Part of a small language model's weights: 8 heads of 32 (4 for keys and values), 204M tokens.
Each number is 128 + 24 x the weight over its row's rms, rounded and kept within 0 to 255. Layers, rows and columns count from 0. The size above them is the row's rms in percent of the matrix's.

# layer 3 attention output (transposed), 256x256, rms 0.0489, rows 214-223,246-255, columns 0-127
size [100  99  95 109 116  91  97  96 101 103 110 112 109 113  98 120  91 106  90  99]
[[167 125 119 124 132 149 158 117 142 113 143 116 122 107 125 132 160 164 111 130 126 136 155 100 153 138 142 106 137 102 109 110 148 133 102 157 127 115 107 168 123 123 132 122 156 141 101  94 139 154 159 141 130 152 140 138 121 151 101  83 136  72 125 118  95 132 162 131 107 150 115 171 150 102 149 107 103 143 130 114 126 110 125 127  97  98 148 144 118 134 133 140 141  96 148 169 170 123 138 153 159 181 119 127 128 107 134 126 114 153 154 125 124 153 120 125 125  86 125 123 143 129 120 102 185 157  98 113]
 [ 87  97 112 101 156 136 119 152 150 133 129 108  92 180 143 176 122 140 161 107 127 117 123 144 147 115 141 113 125 122 145 121 109 165 111  92 127  97 125 119 119 125 144  91 107 128  91 102 142 127 100 162 148 145  88 142 109 111  97 114 138 128 129  87  92 137 132 213  97 113 106 201 145 114 174 144 123 149 173 125 138 133 108 120 131  92 146  86 135 123 133 114 160  97 136 133 152 174 147 138 119 147 127 121  97  97 108 110 121 130 122 124 142 133 117 157 160 103 120 121 135  99 136  95 143 162 106 118]
 [171 131 118 122 147 134 111 123 136 137 130 130 153 107 109 103  96 113 120 134 139 101 162 159 122  64 112 138  94 125 121 168 103 152 132 114 145  86 141 102 162  88 144 111 176 121 126 130 135 101  97 106  66 108 119 145 122 130 120  89 131 132 156 167 104 135 133 123 116 123 125 146 157 143  67 137  97 111  84 138 130 153 119 114 113 190 126 136 150 155  86 175 143 134 102 116  80 145 144 131 143 113  97 170 154 134 136 121 121 137 110 153 106 133 102 140  96 160 107 155 126 143 132 118 115 113  85 154]
 [111 123 125 130 154 148 115 169 181  98 135 147 106 127 145 159 113 120 190 131  97 118 147 132  94  94 112 138 148 141  79  86  99 125 104 100 108  96 177 146 120 130 141  76 102 157  99  87 147 127 143 164 160 134 104 158 137  88  88 124 155 158 146 117  67 132 125 178 119 100 155 174 163 112 142 136 118 134 121 110 127 145 122 109 114  95 103 123 125  94 123 137 151 151  86 121 148 165 150 132 111 122 114 143 127 116  71 151 144 162 129 121 163 103 106 170 102 148 131 140 119 115 124 139 113 102 143 107]
 [134 124 135 117 140 136 159 108 145 176 132 136 109 147 114 172 126 164 101 159  99  99 151 119 142 112 153 167  87 126 127 142 131 130 163  89 126 115 139 117 143 108  95 110 139 126 160 197 104 126 115 132 127 135 132 119 139  75 114 151 111 192 146 115 148 151 121 182 108 105 134 114 174 103 121 136 142 113 119 147 147 119 183  80  99 118 151 120 141 129 146 114 123 110 127 114 174 103  83 106 108 111 102 151 131 128  95 118 140 178 101 139 168 146  98 134 134 117 137 142 103 126 152 109 120  99 142  96]
 [135 102 172 105  72 136 143 109 145 147 117 141  93 153 141 119 115 126  93 127 132 129 149 116  77 131 130 113 134 169 110  84 102 136 149 100 107  85 120 153 166 120  92  94  85 173 133 158 146  95 114 143 133 121 114 136  87 149  99 124 134 154  92 115 144 133 114 129 143  96 112 103 107 103 152 104 115 106 170  77 125 106 180  95 100 122 101 104 146 176 150 156  92 162 124 160 194 141  82 121 114 125 127  76 144 117 139 141 140 143 124 125 147 156  93 114 143 117 138 138 119 124 134 140 131  99 132  89]
 [121 150 128  97 136 152 143 114 157 123 141 158  90  91 116 154 125 132 119 130 143 122 113  83 120 132 136 124  92 134 153 174 131 119 125 158 126 145 136 115 144 148 115 139 134 113 172 155  91 124 118 124 133  99 123  74 147 134 103 139  99 136 150 133 162 139 109  95 112  78 164 164 120 146 102 124 131 115 125 166 136 103  84 105 171 137  93 193  97 158 124 123 120 160 148 105 135 110 125 123 157 175  90 121 112 146 129 108 134 116 113 118  78 143 138  75  96 132 139 139 119 114 100 119 150 155 170 121]
 [134 135 115 129 106 152 114 103 125  82 147 120  94 124 154 149 111 119 115 105 138 126 107 162 137 155 124 106 169 149 108 140 161 107 133 153 180 128 138 152 112 141 122 198 123 123 105 133 133 145 125  89 157 178 123 122 161  98 133 155 143 137 171 112 119 141  88 137 117 119 130 114 142 108 143 118 102 148 122  97 123 121  63 107 117 118  87 140 106  83 108 152 147 134 136 127 113 134 135  99 145 195 116 106 122 115 131 176  82 178 153 119 143 139  91 118 112 138 135 110 102 136 106 125 103 113 126 127]
 [ 96 105 134 115  91 120 110 117 120  98 157 110 177 144 180  95 113  69 124 121 133 121 106 155 149 157 106 123 145 129 139 115 126 107 145 112 131  94 119 135 137 104 158  85 116 123 114 127 128 144 117 108 111  85 109 113 137  75 177 154 135 140 110 119 129 131 115 121 143 103 121 115 135 109 142 154 104 147 154 120 132 105 117 194 151 172  96 105 113 134 113 116 122 119 164  95  64 160 149 121 111 141 136 143 118 176 167 131 113 126 183 114 102 106 138 112 128 141 104 142 110 106 141 138 107 115 151 127]
 [177 150 137 169 150 142 135 149  61 121  96 140 162 107 134  91 121 169  84 135 120 121 124 179 136 127  85 102 102 145 144 134 174 133 118 151 156 126 123 117 148 140 131 116 138 151 159 147 155  95  79 134  98 149 165 116 126 194 137 123 130  94  57 105 132 135 129  96 125 189 115 127 116 138 153 137 117 131 117 136  87 109 118 150 131 128 133 126 143 140 132 108 106 145 129 137 102 103 127 104 127 122 182 147 167  84 154 131 118  87 115 135 101 149 142 169 124 179  80 138 147 118 118 121 147 140  91 112]
 [140 111 125  99  65 157 143 133 124 137 117 172 135 133 145 158 113 109 116 157 127 129 169 119 149 109 145 121 138 154 138 114 103 128 124 162 146  97 130 146 135 102 146 110 171 144 116 123 147 107 157 124 154 112 118 153 110 156 151 104 120 118  88  80 117 125 122 139 101 161 164 125 137 141 142 105 126 123 163 142 144 119  96 136 103 137 103 142 109 107 176 135 122 101 183 125 165 121  97 103 114 150 126 181 142 126 109 132 161 195 154 119 122 129 132 123 145 111  91 135 138 140 127 133 130 126 108  60]
 [ 78  64 119 144 133 141 134 157 126  96 128 100 167 153 136 104 148 100 145  99 147 142  79 135  93 114 112 148 147 136 151 157 121 174  97 101 101 150 103  99  99 102 109 112 109  96 101 147 108 140 100  91 100 107 143 119 117  83 145 149 125  93 164  93 142 127 133  97 138 162 111 147 134  95 184 132 152 109 136 122 149 164 138 120 123 115 163 125 153 130 162  72 148 133 108 151 121 193 117 129 151  98 157 113 102 126 160 167 165  86 136 160 140 113 164 180 121 171 101 122 132 100 129 105 126 125 103 165]
 [101 178 153  99 147  89  98 120 161 115 158 134 171 111  69 139 146 149 150 145 130 127 148 152 121 116 127 113 115 139  93 134 115 142 128 139 112 125 148 124 138 136 132 146 113 111 108 116 101 169 119 101  96 141 136 170 144 133 145 132 109 139 140 144 139 114 156 124 135 123 145 131 169 142 103  98 116 165 116 131 161 147 144 111  93 175 141 158 151 151 108 129 103 146 112 130 140 113 141 100 155 158 118 116 131 133 138 150 122 154 144 109 110 167 167 111 135  85 159 157 113 140 134 126 107 117 118 130]
 [ 91 116 134 134 184  98 158 121 139 161 139 107 126 144 130 154  92 117 156 151  95 106 106 173 139 110 161 140 108  95 136 183 130  98 117 109 118 107 161 107  90  82 121 187 106 147 107 126 140 120  95 154 130 117 107 149 124 113 124  92 139 112 119 101 157 129 123 137 158  76 111 106 132 109  93 126 119 123 110 154 193 145  79  93 153 138 122 141  95 155 118 156 109 101 101 130 132 108 130 135 161 194 144 115  89  76 156 136 144 165 150 150  91  86 107  90 127 144 129  82  94 102 122 119 123 100 145 145]
 [148 120 174 124 111 160 115  95 130  90 151 122 113 122 139 146 169 104 121 148 157 109 128 144 139 121  70 132 154 125 153  78 177 125 150 132 140 116 167 133 133 138 126 145 149 133 135 146  78 145 131 108 134 124 175 112 121 127 125 148 136 136 115 133 132 111  97 112 144 131 100 133  94 135 198 118 123 113 126  94  78 181 142 145  80  85 161 101 180 116 116 105 108 153 112 150  96 129 157 128 121 109 131 106 126 108 157 132 124 121 101 156 147 164 142 155 121 161 124 141 160 142 110 120 160 129 136 171]
 [184 140 124 132 120 141  91 131 190 149 133 140 109 157 166 108 125  82 127 159 129 149 175 156 145 140 122 105 127 153 129 102 128 117 127 137 118  81 153 133 136 115 128 130 132 103 117 108 165 126 160 160 166 115 120 118 134 144 115 122 147 141 113 117 135 115 103 139 108 151 140 145  92 146 150 124 115 104 138  77 162 100  90 118 120 146  87 155 158 176 161 176  92 117 120 147 118 114 113 151 140 116 135 130 134 118 146 114 130 192 124 122 122 137 117 129 175 144  81 142  97 119  97 122 176 118 125 100]
 [133 183 114  90 110 120 144 130 173 142 135 133 121 139 107 181 117 106  97  98 111 124 118 120 122 145 151  79 105 133 112 141  70 119 132 110 156 133 121 111 129 142 151 124 144 158 134  99 116 118 117 124 107 143 100 173 114 152 100 137 199 155 100 140 125 123 142 107 101 107 119 120 117 126 103 118 108 174 108 113 136 131 131 129 175 135 115 109 143  93 106 187  68 153  99 104  70 120 113 107  90 131 119 167 128 143 151 132 131 155 183 116 127 163 126 126 145 129 170 108 115 136 118 120 120 109 150 120]
 [111 133 171 112 111  99 131 139 134  75 130 156 166  98 104 143 123 121 122 160 149 176 127 160 118 143 123 132 166 100 118 182 151 143  94 127 114 131 105 141 168 133 119 115  74 161 136 117 165 122 112 115  90 145 108 136 169  88 139 169 137 116 133 140 113 127 129  94 121 131 131 110 128 118 128 141 122 139 162 163  99 128 106  95 169 115  99 143 139  82 113  98 139 124 143 146  81 153 123 118 147 101 154 116 117 127  98  90 104 126 127 119 101 172 145 178  93 132  92 131 142 149 131 122 144 153  94 156]
 [146 149 142 195 145 101  68 153 136  92 144 124 199 125 150 112 145 130 165 140 134 147 133 113 108 148 147 140 136 114  94 120  93 134 101 103 112 111  99 139 128 100 120 119 165 114 112 120 166 115 137  98  86 133 142 105 138  71 150 156 111 119 180 137  90 138 142  98 109 132  99 158 156 111 151 113 123 118 110 121 152 163 131 143 126 106 133 134  90  98 118 147 138 185 130 108  86 183 137 126 145 141 137 118 110 158 165 156 103 150 164 113 110  92 109 133 131 123 116 128 109 110 143 121 134 150 129 148]
 [158 134 169 135 159 127 104 118 122 130 106 153 111 152 150 100 102 123 125 143 116 119 157 149 142  96 125 109 132 161 129 130 143 123 145 149 135 106  98 162 124 110 132 156 125 144  84 114 174 123 136 140 120 117 121 122 135  90 143 123 127 115  75 120 111 132 162 170 100 139 143 134 146 130 156 150 140 170 165 145 168 112  87  83 156 125 101 130 133 138 113 109 134 132 149 168 111 126  98 146 139  83 107 168 152 113 131 100 140 189 117 113 141  99 137 112 164 131  72 153  98 165 145 157 176 116 107  85]]
# layer 3 attention value, 128x256, rms 0.0473, rows 119-127, columns 0-127
size [103 101 111 109  98  89 102  92  98]
[[161 181 135 178 132 129 137 168  80 114  97 130 116 147 114  68 158 147 134  92  98 104 129 153  87 113 114 119 118 108 113 139 118 148 122 142  73 120 153 117 113 169 122 136 112 122 149 129  74 102 141 123 154 133 158 143  93 131 128 145 152 146  98 109 150 136 161 107  86 125 147 139 117 109 104 117 103 121 138 122 115 124 154 101 101 132 132 121 115  92 163  63 122 130 123 136 131 132 136 151 161 109 166 100 145 103 106 172 111 134 139 129 123 156 130 137 139 141 125 133 142 176 133 134 170 107 126 137]
 [152  99 187 166 140 111 112 126 123 132 154 142 149 143  92 160 131 106 119 142 108 121 126 120 133 125 129 145 127 121 111 130 114 147 117 113 119 126  92 141 100 167 155 164  85 129 109 102 152 144 114 145 132 132 120 119 151 158 136 123 123 126 121 130 143  93 149 129 162 193 137 148 118 154 137 130 174 176 132 158 161 127 152 139 178 144 153 156  93 132 110 175  92 114 116 130 115 131 123  79 116 139 127  84 120 122 137 168 210 121 143 127 129 112 123 157 112 129 122 177 125  95 133 150 127  98 130 149]
 [131  96  77 138 115 148 111 143 125 112 123 142  92 102 115 135 149 130 122 101 112 150 134 147 137 118 111  58 158 117 140 120 139 153 147  78 142  60 158 117 133 160 108 102 134 119 121 107 106 127 146 188 129  98 129 161 138 159  89 122 113 144 181  79 107  83 117 120 121 102 165 129 136  95 132 104 126 118 137  85 151  82 122 148 121 138 161 167  67 116 133 119 142 119 142 121 137 113 127  99 126 131  97 143 127 133 112 148 170 145 158  97 118 133  97 155 150 125 136 104 109 143 132 112 160  89 148 110]
 [ 79 120 115 129 147 116 114 143 122 146 129 134 154 109 127 140 150 129 132 139 134 127 136 152 117 140 104 131 153 119 165 116 100 149  91 102 173 129 139 107 134 164 146 113 138 118 127 145 163 103 137 118 133 108 118 142 133 121 142  94 124 146 137 108 196 125 147 120 116 133 112 151 116 127 133 130  59 162 114 133 126 191 116  96 143 133 141 173 138 135  89 140 105 145 121 127 125 167 123 154 135 158  67 133 131 154 138 155 179 135 126 124 156 113 185 105 146 144 143 140 159 103 117 147 116  94 137 174]
 [ 80 128 141 129  98  64 121 131 155 120 128 151 120 122 143  89 153 101 112 101 152 157 130 160 124 154 130 135 120 136 133 122 158 136 139 113 148 118  85 125 105  95 137 123 131 126  83 121 110 118 129 112 142 164 129 140 156 152 127 126 147 119 114 125  63 160 115 118  92 167 153 114 130 151 139  90 118 101 101 122 143 164 131 124 163 143 133 106 141 150 128 160  99  88  92 146 148 135 112 102 113 141 133 156 129 147 167 136 110 107 140 100 114  86  80 128  94 105 117  96 119 124 141 131 151 139 181  85]
 [122 115 187 107 129 120 141  76 124 123 160 159 134 162 118 125  94 125 123 138 138 109 173 142 171 129 193 106 126 127 111 134 151 114 141 101 136 125 122 105 107 116 145 123 151 123 137 133 150 147  74 138  83 111 120  99 195 149 146 107 130 121 119 121 162  83 134 122  87  89 158 135 150 147 109 120 113 163 144 151 123 114 158  66 120  96 116 142 113 132 118 158 125 138 140 121  75 137 136  99 149 115 101 114 108 176 117 136 125 126  96 134 136 143 110 133 163  75 125 121 160 145 121 135 101 142 142  89]
 [124 104 140  90 103 100 102 156 127 142 132 105 148 145 106 110 130 144 123 127 156 115 132  71 114 133 134 100 124 136 135 164 142 142 119 139 148  91 124 111 136 166 123 119 115 137 134 170  75 121 150  73  87 169 156 141 118 103 126 153 133 119 132 145 137 123  78 160 127 106 119 168 154 157 110 118 144 124 133 101 134 126 125  98 135 100 116 203 144 125  91  81 129 128 149 121 131 127 116 112 186 156 151 127 133 122  86 154 135 136 158 111 132 118 160 133 128 131 145 120 160  98 110 138 177 114 127 151]
 [163 161 147 123 111 101 145 108 111 134 131 124 138 161  82 124 131 151 104 113 133 137 100  89  84 147 127 165 112 164 119 125  89 144 129 165 131 117 101 123 101 117  75 136  88  95 135 136 119 134 124 122 125  95 103 138 141 133 120 176 149 102 162 114 110 149 159 142 169 122  89 116 178 119 137 131 111 116 139 142 118  94 132 116  94 146 114 134 138 174 106 119 124 132 128 139 102 122 147 112 171 124 122  95 133 120  88 146 109  99 152 155 119 129 105 139 139 153 131 146 153  66 146 134 157 113 107 155]
 [118 117 112 132 137 133 133 118 160 105 151 111 117 135 135 135 102 117 139 189 131  76 140 147 153 130 121 155 131 107 113 140 165 122 160 174 135 158 154 188 114 119 145 138 124 128 103  96 135 154 125  75 124  92 127 126  89 113 123 125 155 115 105  67  40 191 135 155 119 123 111 125 120 114 149 137 135 124 127 103 138  66 110 133 134 150 124 122 152 135  79 131 100 116  96 146  88 119 123 142 109 104 166  89 136 159 155 119 122 135 136 104 124 106 106 127 140 116 107 137 110 152 159 178 150 143 161  99]]
# layer 3 MLP up, 896x256, rms 0.0517, rows 0-12, columns 0-127
size [113  99 104  96  93 105  93 103  90 100 105  97 107]
[[162 126 161 115 128 165 105 111  73 134 114  87 146  92 134 163 156 118 153 106 106 150 150 158 121 121 105 155 160 110 121 118 154 146 126 136 113 112 118 135 141  91 156 121 144 120 114 179 142 146 137 178 132 132 157 102 115 134 156 128 130 158 145 146  81 100 121 157 121  86  73  90 137 153 126 135 115  94 113 192 147 143 130 111 126 152 126 107 151 132 124 137 145  94 141 162 102 143 150 146  84 115 146 152 144 144 139 132  83 132 135 146 123 122  97 115 151 103 137  99 150 123 176 155  97 117 100 142]
 [156 116 119 116 103 146 122 130 138 181 134  88 123  93  67  96 149 109 132 149 139 138 145 170 106 137 135 158 125 120 166 166 118 154 142 104  96 125 152  99 128 103 123 121 134  70 123 180 156 113 137 141 121 136  90 106 148 149 226 137 127 151 138 143 104 149 129 117 118 134 138 105 147  95 155 130  91 137 148 127 140 129 132 142 150 163 117 128 103 117 163 195 131 106 141 135  82 124 141 116 157 116  86 130 121  74 119 141 129 116 133 129 138 179 108 136 179 111 120 114 116  95 109 123 116 102  94 118]
 [125  76 119 176 115 113 127 144 146 164 156 136 112 141 120 151 136 148 136 129 126 157 122 135 138 115 115  65 114 134 127 149 145 135 146 178 138 124 130  97 168  67 170 155 166 105 121 117 102 138 147 117 126 125 114  97 127 112 152 118 117 118 106 164  62 137 109 171  97 106 136  99  92  94 162 110 115 102 132 153 120 143 139 122 134 154 134 122 136 109 125 104  95 119  89 148 164 135 134 125 132 165 125 133  97 127 116 131 143 155 167 105 142 137 122 154 136 134 119 128 115 120 133 121 125 154 111 100]
 [160 111 136 132 135 143 154 151  96 131 139 107 140 164 110  97 146 111 120 107 149 114 166 142 132 118 129 133 114 114 111 154  95 125 102 164 126 106  94 121 172 156 127  96 120 108 108 158 141 127 141 126 129 123 152 111  94 133 123 126  81 156 127 161 123 144  98 105  82  93 147 125 132 162 157 112 160 132  96 144 132  64 137  82 136 131 107 143  76 142  93 140 132 138 129 131 147 124 141 114 113 139 101 159 103  92 125 136 132  71 145 148 111 153  93 114 139 137 117 113 142 124 148 120 187  87 142 111]
 [ 96 155 129 125 103  79 143 165 149 107 152 168  74 132  67 105 152 123 163 125 138 126 128 121 126 111 151 139 155 162 112 147 108 157 125 113 168 139 135 115 132 136 104  68 148 109 150 102 131 116 136 107 113 148 144 116 147 133 159 122 152 133 116 125 162 175 125  68 140 118 157  99 117 163 119 133 100  94 108 180  75 127 135 115 133 154 153 108 130 116 112 149 138 100 141 206 134 125 134 128 156 135 143 137 102 116 137 151 145 109 169 137 126 176 111  99 151 119 113 168 128 105 103 174 119 115 149 124]
 [111 133 156 107 129 170 125 153 127 144 142 146  81 139 118 146 102 116 128 103 122 126 119 112 107 133 136 118 122 108 125 154  84 127 152 129 108 123 139 144 137 148 129 123 165 119 149 126 121 120 140 150 167 103 149 122 148 128 107 121 125 138 121 128  94  95 136 130  96  68  91 104 117 139 149 142 147 108 137 136 125 139 115  93 138 136 147 117 175 141 101 141 126 169 115 131 160 147 152 129  78 131  59 110  83 120 151 130 154 142 120 163 136 132 134 133 106 117 113  81 135 109 170 131 177 108  87 148]
 [ 97 132 110 109 111 123  98 169 108 162 124  86 125 115 145 140 127  78 134 165 120 118 113 118 145 119 148 139 127 119 171 160 116 147 139 116 169 177 164 114  79 141 152 110 135  80 139  99 130 126 139 172 138 121  79 131 104 176 146 150 110 137 142 150 138 131 111 118 118 128 102 134 149 155 103 128 125 105 149 185 154 137 114  88  78 140 136  92 112  91 173 148 114 139  94 174  89 139 111 146 137 106 129 153  96 126 101 128  93 138  97 182 122 101  96  93 132 107 100 105  93 155 117 179 103 106  85 163]
 [148 155 163  85 155 157  97 177  82 174 136 104 161 128 110 110 185 132 133 154 127 159 132  92 138  91 117 145 114 103 130 142 111 147 124 133 108 155 128 120 112 120 134  92 140  94 151 133 118 135 140 139 169 150 128 127 130 142 125 171  96 173 145  96 138  99 148 150  75 116 100 147 130 125 137 118  90 113  85 122  85 137 114 128 149 140  84 124 121 113 101 114 121 109 137 136 124 126 139 149 128 186 151 123 122 159 120 109 127 128 124 116 149 136 145 122 142 144 121 116 173  90 137 122 136 157 141 111]
 [183  77 147 181 105 154 124 156 139 161  99 123 111 119 112 105  91 145 143 109 114 128 133 141 116 126  89  87 183 134 141 144 117 130 148 105 159 106 119 135 133 103 124  96 140 121 165 106 100 135 132 129 114 155 123 144 131 158 118  71 133 110  91 157 152 159 119 128  95 125 114 121 124 145 143 115 118 101  97 125 111 142 105 145 162 150 146 115 116 121 109 149 120 134 109 144 126 163 132 132 149 133  88 141 137 112 116 137 154  68 129 168 147 110  98 138 157 125 116 193 130 111 172 164 160 116 130  90]
 [125 112 137 136 138 118 113 162 129 192 104 113  75 115  95 120 149 128 133 150 156 129 151 144 148 142 158 134 135 108 150 133 134 141 141 115 149 125 177 123 170 162 167 111  86 142 133  93 132 120 117 170 138 108 109 115 145 129 135 103 120 162  86 108 149 117 139 147 101 116 135 160 104 117 109 107  81 180 144 130 148 165 117 136  96 150 153 123 138 153 135 148 154  90 132 151 122 162 167 175 120 148 127 139 124  86 136 149 119  84 117 166 120 147 162 143 137 106  62 113 128 155 143 138 179 107  92 113]
 [160 138 131 162 121 129 105 151  82 138 112 131 147 142 128 103 143 117 155 147 116 152  66 132 139 142 127  72 125 131 188 134 139 120 161 108 161 155 116 143 116 128 156 146 131 103 118 119 109 108 144 120 191  93 126 101  76 157 138 136 152 136 158 133 125 109 170 173 106  85 102 103 148 156 125 130 157 116 137 131  96 124 102 103 106 132 102 121 140 105 155 110 113 135 119 161 176 167 140 132 134  89 143 121 142  72  99 111 162 114  96 154 142 148 160 118 145 131 142 153 130 110 156 117 131 100 110 130]
 [144 126 182 132 103 174 116 139 110 202 102 126  92 118 143 129 150 108 134 165 149 200 104 101  98 160 138 158 103 123 121 136 131 210 146 141 116 180 131 123 174 126 136 158  96  96 142 167 125 113 140 104 162  98  88 112 152 153 113 109 133 165  96 120 148 116 136 122 123 138 122 126 127 108 162  95 130 127 139 126 159 151 118  98 102 126 142 131 113 176 162 139  89 136 152 197 160 123 112 148 130 123  95 117 126 106 112 130  94 132 166 125 140 118 102 144 138 144  85  98 159 153 110 134 154 133 101 132]
 [145 112 135 122 110  86 143 161 136 118 127 116  89 138 131 136 120  99 133 108 174 110 147 134 120 108 143 133 129 146 176 129 117 112 142 143 125 170  88  84 131 103 107  95 121 154 140 136 126 160 145 188 107 160 129 151 121 125 147 126 100 126 131 176 127 105 130 119 167  98 138 107 139 146 158  94 127 137 123 124 146 133 100 166 126 116 117  89 104  60 131 150 118 114 130 133 159 111 133 165 130  93 142 130 114 159  96 134 130 106 148 152 160 130 125  83 153 118 143 171 143 126 145 120 137 130 144 150]]
# layer 3 MLP down (transposed), 896x256, rms 0.0537, rows 0-11, columns 0-127
size [107  98  97  91  98 102  92 105  90 100 103  99]
[[ 96 137 134 136 156 117 157 137 157 130 127 140 128 132  65 109 113  84 134 148 147 110 119 107 165 129 107 154 143 130  89 136 138 103 113  87 125 124 149 158 149 147 112 172 132 121 136 112 143 134 181 104 142  94 118 123 115 130 126 145 137 113 106 121  91 118 143 165 117 116 130 121 127 102 151 136 135 123  86 141 144 116 165 141 114 134 149 121 134 108 149 113 130 100 103  92  96 127 104 116 119  91 120 117  68 138 219 129 140 114 155 121 170 117 112 132 120 149 125 118 139 104 108 135  90 116 173 127]
 [109 142  96 128 139 135 130 105  84 117 134 136 159 122 113  84 128 113 132  72 114 111 151 157 127 124 117 111 137 122 137 116 148  99 102 133 130 122 139 122 132  68 138 111 153 128 109 120 127 153 146 115 155 109 112 136 163  80  96 156 143 112 126 151 142 137 103  68 116 116 125  80 130 102  88 112 129  89 126 109 118 144 116 150 161  89 170 144 115 154 115 165 126 136 138 156 150  70 121 168 104 116 134 131 152 157 157 131 163 159 145 194 131  91 164 111 135 147 102 129 106  88 144 118 128 131 135 143]
 [121 142 135 107 137  93 119 129 128 134 137 131 116 146 169 143 107 133 113 175 144 147  85 137 113 123 115 123 138 129  95 174 112 114  77 137  89 139 129 116 166 130 143 126 142 119 120 155  82  74 117 116 140 119  92 126 123  44 124 116 141 111 111 134  71 100  96 131 130 115 176 116 117  92  98 117 144 135 167 164 109  97 138 103 129 217 112 147  73 138 154 166 153  71  70 116 164 111 101 130 145 154 107 136  99 139 146 113 126 139  86 126 118 127 127 118 133 125 147 139  92 115  76 101 149 124  87 117]
 [113 166 133 139 142  95 117 141 138 145 123  96 139 145 127 105 129 149 176 120 130 115 122 106 112 128 140 147 138 136 138 102 108 114 145 129 124  82  89 129 142 143 117 110 138 114 133 135 124 130 149 136 100  97  91 140 152 105 141 138 127  91 172 120 147 129 122  91 114 175  98 179 103 114 136 130 107 150 119  96 133 168 115 172 127 114 101 114 166 142 140 139 130 112 127  92 113 147  91 153  80 118  96 111 130 148 138 124  95 139 112 157 155 131 105 145 110 128 111 147 160 126 156 177 133 143 160 176]
 [118 107 120  81 116 158 134 142 144 153 112  79 117 125 147 136 140 100 120 101 125  88 122 136 122 149 146 114 182 119 151 139 163 112 124 175 138  96  73 120 127  96 135 169 138 148 133 107 111  51 128 111 140 133 162 144 111 110 124 163 127 140 122 130  96 136 148 115 142 134 129 126 123 147 139 138 152  86 124 113 127 129 146 108 114  73 138 114 115 133 158 107 130 158 140 148 124 118  85 167 126 139 141 108 153 130 105 120 153  92  61 106 110  94 140 126 112 138 139 139 142 108 138  93 109 153 115 127]
 [129 150  88 132 132 152 171 135 122 137  94 166 188 102 105 172 139 151 105 116 126 148 136 111 160 136 141 138 111  86 120 168 141 102 129 143 110 136 122 131 139 148 171 106 125 154 123 124  99 160 137  95  85 131 121 125 155 112 137 159 122 121 138 146 122 151  85 142 125 174 133 126 115 162  82 134 124 105 170 129 111 107 136 133 105  96 151 100 141 120 136 130 136 112 135 136 162 152  92 115 120  95 118 114 139 160 125 155  88 127 110 159 104 137 176 157 117 150 133 151 143 165 137 117 158 170 117 135]
 [133  85 135 164 148 122 150  85 178 136 116 149 158  94 150 102  96  79 170 139 154 111 146 123 132 101 141 174 147 101 146 152 102 139 150 137 149 104 149 133 143 152 100 156  92  79 108 141 102 114 145 121 154 144 114 130 104 105 110 160 131 110 165 129 162 154 138  89  92 120 114 152 151 125 137 101 143 118 152 133 186 139 135  98 154 103  93 126 119 155 148 126 132 194 147 130 123  93 105 159 112 145 112 110 108 121 155 106 135 112 124 134 164  98 161 137 115 146  61 145 112  98 148 146 126  98 146  77]
 [ 93 118 133 136 134 118 186 134 122 143 162 107  89 150 112 146 133 108 134 151  93 151 108 119 122 163 117 102  77 118 118 104 148 109 131 120 160 116 157 155 166 142  92 146 119 147 165 164 110  85 121 154 128 157 112  85 107 112 118 145 134 167 137 108 121 122  80 122 143 114 158 110  89 151 131 153 113 138 161 128 109 172 103 143 137  95 121  62 166 141 142 147  95 162 143 143 126 130  68 134  85 132 174 150 110 111 107 136 170 120 110 141  97 130 169 124 149  97 159  79 139 140 127 165 122 119 125  94]
 [146 126 140 166 152 134 163 121 120 115 129 154 108 120 125 159  76 131 112  99 114 153 116 121 154 133  93  66 119 135 115 121 147  79 154 114 153 125 100 124 113 101  96 139 128 112 127 124 113 161 147 124 138 155 147 137 185 116 127 140 121 118  99 139 113 159 111 155 128 151 104 141 125 143  98 138  99 111  77  94 129 121 144 114 124 155 144  99 127 135 126 183 157 140 119 109 165  86 110 141  96 160  83 177 152 136 145 172 165 103 118 140 133 134 106 119  85 140 140 160 106 142 163 118 112 141 122 114]
 [105  97 153 120 144  98 176 184 132 124 128 149 118 166 138 116 125 132 114 148 126 167 139 116 122 105 151 174  91 109 112 162 124 181 107  70 177 101 101 136 125 110 141 192 110 102 148 118 103 116 112  93 145  94 130 167 168  59 135 116 136 125  73 164 118 138 110 120  93  99 128 131 120 118 106 117 119 154 130 143 167 127 101 123 132 149 137 123 134 107  78 125 127 108 116  98 106 182 119 137 159 122 125  99 117 124 142 157 105 100 169 150 124 143 144 157 138 114 120 104 112 118 131  86 148 116  98 161]
 [145  88 113  99 134 114 122 126 147 129 121 162 137 116 107 134 103 147 115 161 114 150  89 130 104 136 168 138  83  95 112 121 143 131 113 159  98 153 118 124 103 115 126  75 143 130 110 121 135 105 160  96  99  89  66 132 119 103 101 167 121 112 109 131 100 159 125 119  93 119 182 155 151 159 129 138 141 153 155 150  75  90 122 134  82 110 137 141  82 115 149 147 127 126 168 121 201 112 129 134 180 109 174 134 162 133 131  89  95 111  96 132 148 126 167 133 145 149 101 120 136 106 148 105 179 134 107 135]
 [138  64 157 107 104 135 113 133 106 154 128 137 136  99 136 101 135 148 104 116 117 122 120 113 136 127 126 165 114 113 118 113 131 155 124 110 149 142 126 139 161 105 159 111 143 122 133 143 103 151 122 128  84 110 131 149  78 125 162 149 165 194 125  95 122 134  99 111 142 106 104 156 130 149 122 124 126 145 121 102 125 103 150 122 118 124 139 134 110 128 132  97 122 116 150 177 111 103 128 147 130 121 102 144 140 109  64 119 156  82 108 193 132 145 146 126  70 151 117 109 171 165 113  86 118 147 129 158]]